{"norm": "rmsnorm", "qk_norm": false, "parallel_block": false}
Each number is 500 + 40 x the weight over its row's rms, rounded and kept within 0 to 999. Layers, rows and columns count from 0. Numbers have three digits each. The size before them is the row's rms in percent of the matrix's.

# down: layer 5 MLP down (transposed), 320x128, rms 0.124, rows 262-319, columns 0-63
# gate: layer 5 MLP gate, 320x128, rms 0.141, rows 263-319, columns 0-63
# up: layer 5 MLP up, 320x128, rms 0.129, rows 263-319, columns 0-63
down262 088:531472477436431575485511490507415515530499483488449464572476492602450475523465546485527483514520572462542535483485506492490516511655464522519503504564479595513497496441496537501482511540489497
gate263 103:509470408508487486496494496481468497497505466433484470515471536484559497486492529374488529495508481450453467512520569434500519479539450493436560524514601506458492504507485568466521475509506542
up263 098:534513514427515519506497478460495559541515485462540471539495494468504551470541445467512481515536461452511449524539527581509480475453441441517554503440473484523616494513518470449546507487541558
down263 099:532484529583534515524442439487553572535506517477500556539517513566531508483509495486469476483522509514428506469447479564511518452457458526593515493458528447540474559503449496511507509548496453
gate264 097:475520427510483481518478492472554478558590545534446440556575450527451518511481442446539556502621508518515533542506532415529545458549497466541560487502493516491484498484478504503470533482495470
up264 102:562456514490465532472547538527491463499503509530556527565462513446535494494441561483482441551450550574486480529592444464507501526539495570449432539513519496470438507504404504467491533542510528
down264 101:522507499452499532457502540502475470494533466472528546473498507454559437508474524523500469544493485514437455557496514542441507538538494497439454476539557597548524549555498528556480492518542525
gate265 107:548494577451520493464516543494495561541518526425518484487482521490464492518528502529572526553533532541543422524502573481404493467525481545529522583523411526545419499404452511409451468513478511
up265 102:436484480610532432509442487489490480469499533486544539488433447473496503560476516553530517513497474538455495498514437532507513526487462549561492523492515540556444509507521517473520460462526456
down265 102:487476480451458551474435463565569457455545479388510487496441570436522529501541570565460474533516495487560488500481487497502423461498526522484500491533561485496440535509514476518504429571522505
gate266 115:560438431490458516464477510549492515454444559509538516534464484479470564539480536567464452513542509484488480536550511512551516402462499483481434473457528491596469526477505519539454541500511482
up266 102:607483478529515514488552433470516549532481520547531545485550575500428474507476505525521519465537472416489436511494529532462540446510478473471552570514522525502540464572461503552487563582418498
down266 109:459496541454513465503553461513483499517472543451539531526499429504478503483513495497566522499489536541596541485464502500496426501514550549442492517477505519475471505516480559551506513490549506
gate267 093:527493448458417515458558531527495536511480535479506473536443515564483506499461572478464513494517520546511462498497529496463436509570547500559543477494483514459385494524481546521504550492559488
up267 091:518496506451478480508500500443447482477543504519394554497460456518592447535502459459461412515519507426513529540475479488493546488474481503493447550498455534609590471535472537480517525517520459
down267 096:457439466567490476404535483551497452477480501531561450586516545525460498538515511533421461509493522492491529519495504529441508518624518509543518507541492479505484531532484495492431471556534400
gate268 100:480482527522457489483472569547524490493530529446518576526442451575484475514454473423397587462503510517557494443501556453488433516503515540526505438517500478565447457431494549451440494447494439
up268 103:549469449503492530494489521458541489494378490574531485453544538507503505514487428490437518401479470485513455471443424603431535448501506455523485471446543497473475459556546580506478449492508555
down268 104:495522497502444631491455546526494584468478484529427502547533479459516606479516464489492463444451466514493418534493463508516506482533496498495446513539495531531551490485509523524465488542565543
gate269 100:546465440468463511493574573495456562563495547479437465481539487560486499490561515486508435456476476393534482570435573434498479461510565507518432525516450509585483561463490474525471496488525443
up269 093:489416464451504513516459535499533502489483537498498450459499510454539465574484469558468533527522474491510455579498469514494528514455604472465477541508483436534529602459444474520535429488514473
down269 098:430535523443475495515510490424564494529572461526547512444491483400469517481493494486513539511512502492473443450516526514582487558556474421501506482489504380492447501465493565515484410477527460
gate270 090:498504497440434521494503468425462529536494597517537491553491513532412503479529469485501455504449474492480553455562554512497429518495473581523548521576502520476452508440437565482504549528489518
up270 080:429523472485502460512482518464525517504477607533521485490554469477513510423501527589510471516468488491509501542555528522512537475462468493435498485484535520429511543444493533477503554541476583
down270 090:499525520532584528533536439520572528524455455512469530456478562528521572491522471587490507479474532501458490527514424574469500487479553467477504496518489389440539543438447500437551507520493523
gate271 088:463535571515477480508543546566545449506484476508563569475519557581468593502539451494434464521526505483505506528506515590528484525521597491556532531467439481500464519539525472611425495434481559
up271 097:485500570509431477499543501580500517458504475576491550520586445536471509495489462455493501481528549516522511485474523493457484539498560520549521483427449531478510555485511490519515450545560536
down271 099:448464466490581457504500463446539512539516472447489493465522551517539520498454535547518515525558573487472534474468573549513533477493518469482511498501471430473523517531467500436502424482508455
gate272 097:582474478472490526452526490424548440506522537516500550476494526515408443484528521551419497543475451557529519493462498512507520474533511503483540396550420504476412468554529521568486479517477467
up272 093:483503540442508501466495545518566518503497475483450524530499516463536517569486473502432482468492479501564449540546632494469515515484464479473437529433449509475492434475474557489517555534502468
down272 091:408489502524485530543439400513456499462465458517501474488456497418510453493535504530562543458546550453522532455487472531533561463524510554530491465504508463537543523493511505476514510434454520
gate273 092:535534550423523407453528458488504468511546423531462526528461491480513530498566407543509405511556531465573491545491545570491450485538542518535521576504524484540538524526501431518536484448521496
up273 101:496511487477457503451554516452520470518565498573492552482517525555532452477518446448471450467541490442528445500574498460483498465485502450435451471518497478505439498545496457520474519505579489
down273 096:495443453485467434441521474555513417509470463502536538508481522496596484491481548514511473497542478500461415478490487520520485423538517456495489591452526471509510526474504513515526509473490414
gate274 086:526534521524502454520529517556573511444474485550482470477501482489527443444465544425474500460539480547599436465468512499436554547447617441534499563520536524528519477473473437458496509464479538
up274 099:476567437473503465474461520495550532491472488458504523492484591486467544512456479447451499495520597531572489512430557391424477531477493489515456489539482495459563467495448522485459513466459466
down274 096:545560575497427438547498511506388466488476518484509521426531477478492459507487513517542535521415526538461512568490482505506509465558528534471562447538573540506480494517486498510547469499451580
gate275 088:506473417493487411457527494487548512503445527510535452528562437520535484492469546459509470497455575500543538496506534529462536484525434485536558544447498489542509461508420525546492432505517552
up275 098:439452543510501597546454443478526527479503598513448552451467559430462475455490564520566493476530543524572463431529463531479498515501537457531583531499505525459491525446462492486586505463468507
down275 095:425549505584482531486451459517541533487455513445545468470568575434489507472493478551489544498525518526525502468545597505511512537479535484455433482457459608487447461452487485480451494426488485
gate276 105:506520528532447505461476435515510459546535454463471508541517529450530458458467484504504513534489516513501484526512505487501452458528377547523416455523584535492494536463477533534398487518600545
up276 100:555493443429463565486471487544506439582582446454506522456483512513554541425491443481449474535457469490465505559486577525607508436505525404504458507517547473565552492510487509495512498478461497
down276 102:540521522451503500531413534582460578519504527517518520450549506544520581488500516557505481537524491503458448472527461620549552509519555504497521503481517486495501544478555548541573466480462508
gate277 092:510512485493449548424486534547502517564579455545477496550469494521504461543528476464503408476523452480520501488482501459461412480515498582508514533608549520527479488429515524562462504513525485
up277 089:511443541457476483568401508498448470498443491474494476540556528490483486494499434551505528506480534487554515493468539541522597518641468487487549488489504583518473474540519488487514450503495541
down277 096:441469462452499500486476492529435537520480475500490481529495541517569436499491513539428460533485521423498537559449553437468470485530482547531459515509540704503492489539468542494445503552532514
gate278 090:532522456425492464520452473465492450509521514531521529482556490516484469479584454468574488511461463522524525485522564428496513461466597536530440442466503515546544492420515542510537458472487472
up278 096:536525472505487472475456525481534498495512484510493495447613540452470454489501536519518463471519523490503503491635466416504563552508561575481450476477522462434505433472553545468455481515516509
down278 099:528519482492536531488520516498635503490524543550515546471470510474418500451512559509552512493475522521515487454542525573475451534437532536499498484446510411523569508503524456474454550452509445
gate279 093:438430412495482596438511506490482507453530536505572444564561531577485550495469542425516462536458485472440506501468526549485506445471502431467482522521525492549522556472466508486534555560480519
up279 096:464526456522557452480480579539482444606508478426537566488428462509508464482513485465505529492516492498465546492534565479456570463484527451500580548531519507494547428518491513548459501528534459
down279 101:468544563567557472456501534550483461478480565559536480502517488479556442559546455499515550443475436490504515502495469514562409515474454484447499551472537568518456489474547515515551507425515443
gate280 110:503508481502455520455451554452480504552454628495376520498469562476505484534474481464511508529496381499517453489529551498557494491509508472486495531486446504442448506524526504585492512504497485
up280 095:484563524522468498544468534434484487504590473531468476509515489535455483525538480596570564501524563530488539525528459520471537495468490435480519490485505542519554455498410488465476514485543512
down280 094:499506416581545489432568494523456493513524459528454518427583522488515470486516465514434468490447413507449509444546488482531475517546494505466540407482445514536493463509622477503474533539510476
gate281 076:546513458540466496496527532471464512513543427497458472571499522506482519529512572491504431482493466513484535525406553527496430535543507512543540517430491551518495459538499519534495450500489498
up281 091:488532535496546528526439450526497433467437430537519550470516471498478517445485537491501474415472484523510441548539501530521550518504597440490530490481401509484497464468463507520488552523433580
down281 096:550533521604572566515463491526544481551521528522518500500485415450470511458512509480506511481514496492471503538525518539448497494414478481465530435446554480453434605525505559536514494438527546
gate282 116:525428468514420542446489565507440527520451507462485397483447509515524483510452560536528524509478525429495483482455507503529462567546487505485512540498499521543412544522504459465513491466521530
up282 087:436509526503529471483492566547499482548516494475449516487473535552461481445436532486492483525539527464505523458489457594451520575534451504452482569442547518523495524515576506495547486545452491
down282 093:480563458557489544549470550590459423492489532543498499473410518425450507436547513485525501507506480520536481564559513515525446489473559440519528545489487409538481563503521522520576494479544526
gate283 096:489499486507519445507523558560522544506509507490536443533427493490454451471577474497498497498548573537529483500534579568471495555521458460506511500520507498547516476468460508513485526509404549
up283 095:488520478481492451498519547511478490475431530469511484443473483534478549517527442506482470544551558492538450483456535550460584482481548526554503582478517472532506487623467458549462542533489484
down283 093:528533543494500500543544540553457482463436559518466503566561390490460513481523496453466511523475504472437546532520539474468478504512464565490500465550428358498426521525495551507569518506496476
gate284 088:442459458517444532417437540468478516545526502499454547455489446496469485493482505393513432577479480494536573535503563435530470549513455531489443514522526540523495540448517539506448451526516505
up284 075:556506519483460561541544446484478526492454504549505498558483527559515489515499479521487482441456490471448466491482459520474510462587516522556474483541494527535456463502487435516480519523567548
down284 085:552471531446470446462457506507423534495446513561528497521520472494476481535455514484491508459525549453545544433556493510512476557576504556507528487482456628485500522579531550503447546523513498
gate285 101:494499454542544463513483536489559499529452518466496475544530505494480498452579427564469493499565469512606462467519546487500542476489519485515468543486489457564482455458484501590505508562403431
up285 107:482486559525490439427576533478482445489443487496500556448518430535554575489531517507393472518435492489521459557444496582447509458491531472509483530449498535488551556518465468399445521501524526
down285 102:487541529473435473524525483501451437497524505480497519463493544480518508466506520507536514445465516503439488503533484485455495464536472470529494485485486742467488476510505517464537476487531475
gate286 081:498504491419547572454422469449502557486491542430517499452493523514512455519502471512507542509492551490455525486501535550573473489579510566516492579504546421555507462531445546462514522478446484
up286 096:491498529480467495532456523436458545446427491421501421486522468485487494518584483535512538473500526492562431486481521502483524467407458483568439388490504491492478488559475496457548508468494476
down286 095:505440449501576493469504466493581528453539528495520486551459558562448508522511506514471440474581545501484500532481566508535485433420519529404447540515439455495536494510492517517456470499507470
gate287 087:490538472474493560499542545440465564518514489439515528495582573567504505546564452436519450508519497395450516520489440525513475457518516511510492555474479474518559430521536482537452523493467546
up287 092:519446543453486558469518480520494533524440448507481509547434466521432531475438544548503460557478514523551491460535538504503472493528539496535496454426487515497489505460456564519465529484500503
down287 095:513501442497487561484521540475511575518494491555492510532445537523510495493455532534431441463508496563520526429498539492527483532588471551506464496496513566528523479540529523508512561501475393
gate288 114:496507545541451541526517451591418489495491387504485522474515507523403483516512475517544460536494482419440545545560471490412536466500477530530470546491540514550517481545583528489524579481486537
up288 104:530482507487501499606533466463530468561531507575485519513541492501455590526492422533509452532483550574464493519586485455471487506523464552600505544478575509495511498522543611477408452452467558
down288 105:505553512505523533481494461482516508499508492500436514531489498513506533480490548488486525565494477477538511490540557535495460591473505462558483502470586491526511481547412442494444559385468520
gate289 087:525440497432485524461497541535522537475500416427560480501445500494440483430466479475520506528494454520512487529502459444498510536475503521479471535552518437518508466484485541553443489471507532
up289 096:423514555479458501499484533497573425483516467535497497543542509467525538520432494534539514568454483492476498547553502491440494532518535446505504525539545559510460483555490507483422530435432513
down289 097:475614533560440558508467519533396518525526500495500495504508466481560531465490488534445499530488528458533531488431524531496521488525464468500473454506514629478499465494530528508452528526439503
gate290 078:452604539496553470539474447482524508504562495483531517508518400502487473511557456470572455503471570550543480532530454497599489494467485493533542478499518469504497464485494471512548466405441498
up290 090:514541550504515551508497481540576534612489538451526509486540514481461483478460522530502561452449453482474435541451486492463512486486495419413485479509489523423490521499452494500558475523432520
down290 091:499453449470460431492528532436522517494511515490475481567484529511494524532503479461563416451512495471505539369521478522585510520530483544505505583517489534522546432491522510496501550534510520
gate291 113:443518536486515552496487536564476515484452480473450476485446532544459540469488530427467513460420507546513540510517534404485505516502451469597497505537486523524490542490459500517524471483462459
up291 093:517564428409458485520466476492525481490509572528455461519462477422590477510510502471498409536487508552574526475455459513515512520486580535508395484460529485529478468500546566468500450476493500
down291 100:491497485480446596496412510408492500523505522496502515460551537492533543510520445483560532506473571525475449469506517548527514444529482495467489470522569454516472459502470487457535436511534476
gate292 109:460430499479486461431500530481538572441498544452497501546431542541513489535510480488438563542564534457478441485440531468474460475489523530534525487580463460519466480541523439507470498507498446
up292 112:516491551542454398535426433509472456554483406506532428495549510464411550522515402552481578440493477494482483573538466513461496468538505497445411521492486543435524513589472512438482538480512541
down292 101:496488520537416458464495525493482486506444464462482448508471455462500501504474500556483530432475521525472486558490477487505502500544538487471544457517533761454544537464454563510539475529501520
gate293 114:486492508470465565454543467475509500555520533456428458550545535563497495508572449534513509538514495473488492516451592385525488485494472512554431550517460516571560439520502442515518543480475492
up293 101:456516511419493549533508474456443479490486514525420425569573507439432521551519568549512533485524542443534506526447504486460452497511438510560551512519546520480502453446534512535554445476464479
down293 103:452465507572494547473521465423479409523452494503468546550453552508517475568519522451546523526604477476562567511482538483487459482573492502533483517424502532419519500577451451519559451519496489
gate294 111:466444463484481462448540512442492510557455531411529588460492520583531469482524482511540485531453422473457544456502519499534507511525477515470473576539526507489430572565638471469493519578543504
up294 102:503536558521494550470510528493497510514519572534500454539495538516512503517521467487604523505547510566463537451501457473467456511493426527532478510506479508474546452550466484444490531556422462
down294 103:584507467481592490528492476502464491496531544457456484510475430508488490446572526551402501464529486544482453451514489500493415524508572464451584593555505500507532496549512451475412490455533504
gate295 086:543501503535529545470563511487538511478576520499539518519496513492591463445548506517432499510470494514501469533537496500515438486506591470524468519416447502508492520514428537474441503538423512
up295 102:476471498486498446485436520487533492577462537501465472439473513508426545500439478447501525468571542538488526493477503554416568489534432468505468499542526504544585491480546488470454498461503473
down295 100:585511553492444506520474502516406562523464527506510517464544516540472489507518546489489475487481454492558503503521510427487531472563456550493486479551463624556472473524532479504543518481539533
gate296 085:535480517445465430461532436483490526579458558463476485486517504484516521557528498502483434500497390483480524456427544537579492546405507521482481508450421444442475494535540537499618459551496481
up296 097:527477527491523552482526443427544527529532559516479481507500521464519483414494443435442486521478538501538487510452537491458530581504455518451448596523441444494453560558442464489531456512501497
down296 094:482466453490585508467530498524497463469432500491531481532463592441496545537456476506476483446513542463429524525470504507544511540512532522465467504507537287448518488473499484467490548470527499
gate297 092:501461484456491542547422471454537528469511521512459549493487513570521473571431507435469482484494490459456461501554470477442502512492478516602476521576495512526570548467426498497515503490469509
up297 100:525483460490461393566494455536543519533537509592549499495460493475461431517505486435461506530534502508473517462416508528536505503488507529445483462569522497472574439471498519524476425421460533
down297 104:495538516501437497551477496488505508465487462500450457421482452561542518443559521497478538580458524405510445512467473552478475536479439474481482447559509526527501498516558447494478516500461522
gate298 100:510469518497528468422542524495505525450518438503440527598466578514523466515504475464545483563510501495507498524465547528471540526565481573524498532528417504501519579523528535435449432489508473
up298 113:558451465422473442491527513516500497457517465493501524497445576524497560527516503546509487498498491525511526489476497527487516525491550499566484467504492480489528513515471466454460505510525546
down298 103:501485492533613519437564554495566509502509522496518535503477485538567476524490472474479432539523487489473527505496445486514490488499489491478516510516414237516536492500504522495505496563490515
gate299 082:543396484495489486446482537485489519533455502476490531544486488505457530473491533560535401501519490495512516458490477488536479514488529556524501539470515526519428511490510554529490515541543521
up299 101:475465436453457484528522514499454538527475555531422476541468554514502419515513462448485492482534452441514536461472528470506523479552550476558494495552504544558489553527510453527498501504493480
down299 108:482429458406497464483529456511470518479557517540452479479462548549508562521470485506518431515505493489460511446525523471519506532528471522532484451463471532511536521498484558528438506620503489
gate300 087:542431483433531532547462494519452494483538539528481567465521452449510453509563507575476517494510458511517583519513485598512538465512474487474530519440432481514549591459471453561603436533502503
up300 093:505466475473485561486470503467445537571470542568431430488473413515444523483479532579532469548566495494520481451522565483561506458497517500506480524464523489569533525461499467499466529516514485
down300 091:505608493592532525540512464620468482504506524512476512495500536441551519500582460504468509583523482518561548559477426509533516512507507471497560456491530580517487546486451470486549493499516585
gate301 095:482458479490498446477488525521524554469494571405485488495468471517452536498516448468517537526527506487521477408504508478468605492531471565511477528532565516496445523534489546511499523495462476
up301 092:540572522453463518495514478515492514476451450520547495515504470474507501565514474532501479365524516500539507523597514486488537538498501550527420469458511524424465488569490491528520473541513579
down301 097:528466498454470580576447452439473495407466522470580529458485532520533524524496548498505448480472527480401557523499521499497468512488511492550507552551462625430520544490496481518534496509478459
gate302 084:480423498499443511584423489491433478538464480485513501555525448507445490441478473472493536441504472479479540476465495577431462513557441529493597484512528542490507505468511550486520538547498529
up302 084:533459460432474446454535535558456546496476517493471568512531546475596499568532473435497449481483543536534460510569498343563481449484533537518487549526481498560459492499494490505528499479495466
down302 087:506488485465508557460542536547425543496486487508507457476482563536464521496522483506532509511459549472486577511425483502493445516632523594582537504501497616552488452521539572510483520535447470
gate303 103:492443531430454525498465549488470469532552491496428520472541487452539427485493505522469503618501419577451469516467519499470498446521498516454495513468507528557503431538533481511532526488523489
up303 102:493507540548514485483581432507533478414438513485571466575527508480493459550533502469520506493451512463536449512537542495515426504552519485478450511424517493385483496615488545454480525473441470
down303 101:528424504519576543526508526555592493520530561440541504536477522534528505495417540389517535491503435494523455566454515509472515521492489528541526516534564434604508523542485459433492528513510544
gate304 087:546426452485516499441551488526492518549476543519510504512483586433519451464526502585547513440530501496538479490491600521514478549504480550499496486512509439504461447539487436515517523499483450
up304 098:450471503478507471532523500524514518457572473467542520562558533437491416441511557469597505508539544513461488480473544533429492571445466514521480464528569500501536494493498505476495402410474454
down304 097:550456480441602549516534547453501516482524503546540510519468510534482523534500503541539482512489539511461487464466504554491513530494457511524443536493443381521501448544544504464510501526590442
gate305 090:580462515471537543503543555508518448521491531522522510520443453556547519456491436527491509457450443425493429525513427452549442490523469541521465499522502506545540519516432512466420515577531504
up305 093:479470462557421526513487500507551451494520523465450534527502496445483440471556549490520466516494500531425500520479569523389542528485566513500433498541531483507470532472523507535483494550415518
down305 100:507486600595479457496579445459447512470510540518460470531505491451451550528513501413454522531429498434512480471523454475491465460436549507485517492415448520510477516556516535542518514480463512
gate306 088:442550537458456531579461535514499542499478595568548568536445517513525489486551512441472469473467485421505496445518478493445445481529578458520508473453484520552516414512457468469504493538469494
up306 089:421450551524489477480457471440414512481552549535521497461473474483475573521463502436574507564544531491460492491499566454517458533499480436549500432459482514537485510536517472463568469477503506
down306 095:517508546490555445489555469470486467491488480504472469467441557549470463544464463540550492455522492538501511535545507415433463475531432511485429530539472502531438456485513477528513508522527484
gate307 085:509459486542493550520495495485467522445518548467491468559480486469491495517545524428510443519528513424530580541531526517520514499494570582539531527473503511612505542521465558511437533491545556
up307 096:533394570480471463474530486479509555499471556510495525604477502486515435568471497456454497499512422479474519455520492514531501438505459481499526467439543535513512500538466526423453523531523471
down307 103:451447475501411535452515456491544511439500495480505460529464562610497433564489531540492434459517457456512552452510520505523526485514506505586533566459462500531459565482518550534464543572535463
gate308 125:510540485481440487525525483454502554506500497490502433502489558496470442523484480516460507597516513559486464458528458522439494531592500553491535547501433522505483459533403452491500498504490429
up308 104:492522417541533465501495565473516501506518568466429499477500485474472575496592489571493435543510528527545438522460477502491507452493516535566459402414471459530462523478464545500537616546503551
down308 104:481513528491515508545504526524529528452506581462562538559534503565538533472508531521502538447511508516482575509492518421460524459475451512492483538529563461443495433411513498470441378609507432
gate309 094:584478485464507526438521517516497500514547512574505540483503496537487462508491500521461430462467472442517524496490468524503533477513484479521541492506461580507472503460423458533520449591525459
up309 095:520467536492480503476514481471481442504578542558491511566453549540498500489515452430515479539456468477521478471493486474510542531548402442545550542499422537546442490431451455514471438432466521
down309 096:513464488477536525504545466501429514513498494553463515485427568489535489481490449509479470517505485403492530403441519475482562475516507485529529517504481460522455573498473478523459524542466509
gate310 095:466429538507475523539448537449512549435510560511534457539478418563488544493479415542531515508527488449541579451525540473458493491527476550527463525465553488479485491512515466444522500461474503
up310 102:577517506470494503504439447457482534473545568516429431477485554483494548549388497456499499409572447480548542442456493474490478554522538490577456526451515469485498435496510526516577551489527472
down310 104:511553482523414471495514513456555484538498447456517466540497522471473501478524518532480487561506504492487482485480552441516513544498530572468521467502505443515509442486508519490474560499467503
gate311 099:518485384494572540396486509551492515507441488438482464562483455545443489477466488505521527505466510497529518565537537519453523474511418481503478537426439431533466554521560480500509496502532521
up311 103:519463517530524496459546516426452528466447509504535478525540518442586550454490554565584451509454418566514484498450539465526467527542479472476483560502498515442473506490522455513439504540478489
down311 105:466475511518432462522543475455488555525538482589553481530616509498539466537510513534468528467462531491515527497459479438436484492490536490477507435593583649497487544464510434488441494476496454
gate312 098:493539548510464519440458532455526566495509505540446536504562489517440493537461474432519461449564521512545527519518466490438460492474601429463451437483471481521501438575506477520456462550515468
up312 097:516549516534480458555411493460513473489463489511520466455477493516521505422512510536481545508529509520513504498546460490508575532513472517458521504535618520522460482556511486493562447476482468
down312 098:514454467527537561562522535512531481502583490464507515482453520539539532460494414507483508472489502526469437528489563457534488461480478435512463491446493534525518485451517554530488521547584548
gate313 103:502436488466533496498480471530509479458555445491401531522420479559561483469482500484447456527485473477454492473459517470493536510506506542487558525511527491512591545478508499460409455452495515
up313 099:467526460598536497479471539495478517530540526427569475506552444539472491446511522455547421522497464501491468424503477456485479463476553517446471488492533496530469479489528446488469474507428399
down313 099:467543532449403503471454502507473486512549509430465458499530443556439475464400447479484503483485560526507558444505586507489521485487548456458527507441532453459470391476431562533473548444479479
gate314 093:577497484523484482574486508530496456472420490548461474465472494537538558535571519506463522504491398458490518463462502482501512505496448481469527492438511520493536390473468571552504524505564531
up314 089:504507455530534472507571565531517556429462461434558537506462491479472459521485463572467539452483466512544487452547479502519442500512512446556524483460419478472490506475569494498540485524482429
down314 092:404554543566534462431431449535536495482539526485464535490523589522533508531493509503504481534555501494560441556480505516508459498474451467541487436460465557509441539475493435514509519430530552
gate315 095:532515543503486466523530515573486439488439552460567494582515511524542517486522457501558474462514518549460527550477447529485517577527512481568523514427457536459503474523482532408516552518443468
up315 098:489484461465499467499497528527553555545540435479562458479507512491500540539531445459490453485583498529460515563499558471477461464523551475548499553514556418496462490472473515577468488568458514
down315 098:424471536523508537465471558458447462534512500456457532517498368525557436521446551530513466491485504479473549540474464504456490528492527514512482465542480651549562506467484490526555498444529502
gate316 111:535442526439477466477506530458501480566443536459476479523469529450500430502516452469442477590624493398511464542443510471437446471506499517480503511515516517516581539551512511533480552508558427
up316 103:505487514557536557493567454542499530532486471474481492509503536504538433492517494540554500509557447484515510487552469481467566487500368433509572562534420485476510422421472520522515447451431553
down316 107:545576489585545544529447548540481564531553463499476501507568452488516575521555525439510530494510530519519514485540407558542515486472490524583455505482481473457556549536473488449471497492479485
gate317 118:440560452461496449485477453460561517497529507471467519509517522537461480540495491474479529537508559477466535538522593498444465412564463507598539550509447509464423508571545493577423522469445517
up317 106:466489535528452510539472465479449452545519460542498488495493541502523557559534442458577495521510531449514514494568502460462452503507564511491502453544514504498456497502460430472538580546571448
down317 109:489493483518419496443502550474504462534470489531479454479489517400542505562518512508553511493555466475508461516498473463468550467592515485472505518567506590493589462460462478450467527460570409
gate318 114:515536420497537490487526549487501509511478477450437454565474435467375463472523460489426510476468534525537513504488496518449497477568475528470522496506403508509460488542483522490427529497506503
up318 103:537488451482511510488565457467495533538476474448544510556416533509491459469521427521539529496510516494444499493519505480549501501519484584470552538529466474536527462558484455509503537521598510
down318 106:476452506547531496573467528485514513556446505507445499524464491429481497468528512466515502474527514517487441499531555442510557516458546491531479532490522477481567439518475518489495449451619458
gate319 086:515511441499534513558460500464550492529475482484493514478484395516503507484487509488512472425498525525510476526460475399458440504506484473526511623482508476538503478544488526496453474453499469
up319 099:496505511509530509479528555442534505464511533504527556510567441451511520445463463512560464572476617562548530455493503486468530557560471590474531475481519542525493461527541472418506540522385576
down319 097:526574532556392486496540484515401581520563495521514515486505504456537426549584507504581500453467482455582462516521487528519537517558496435500516533473512546526484505443495474520509503469382475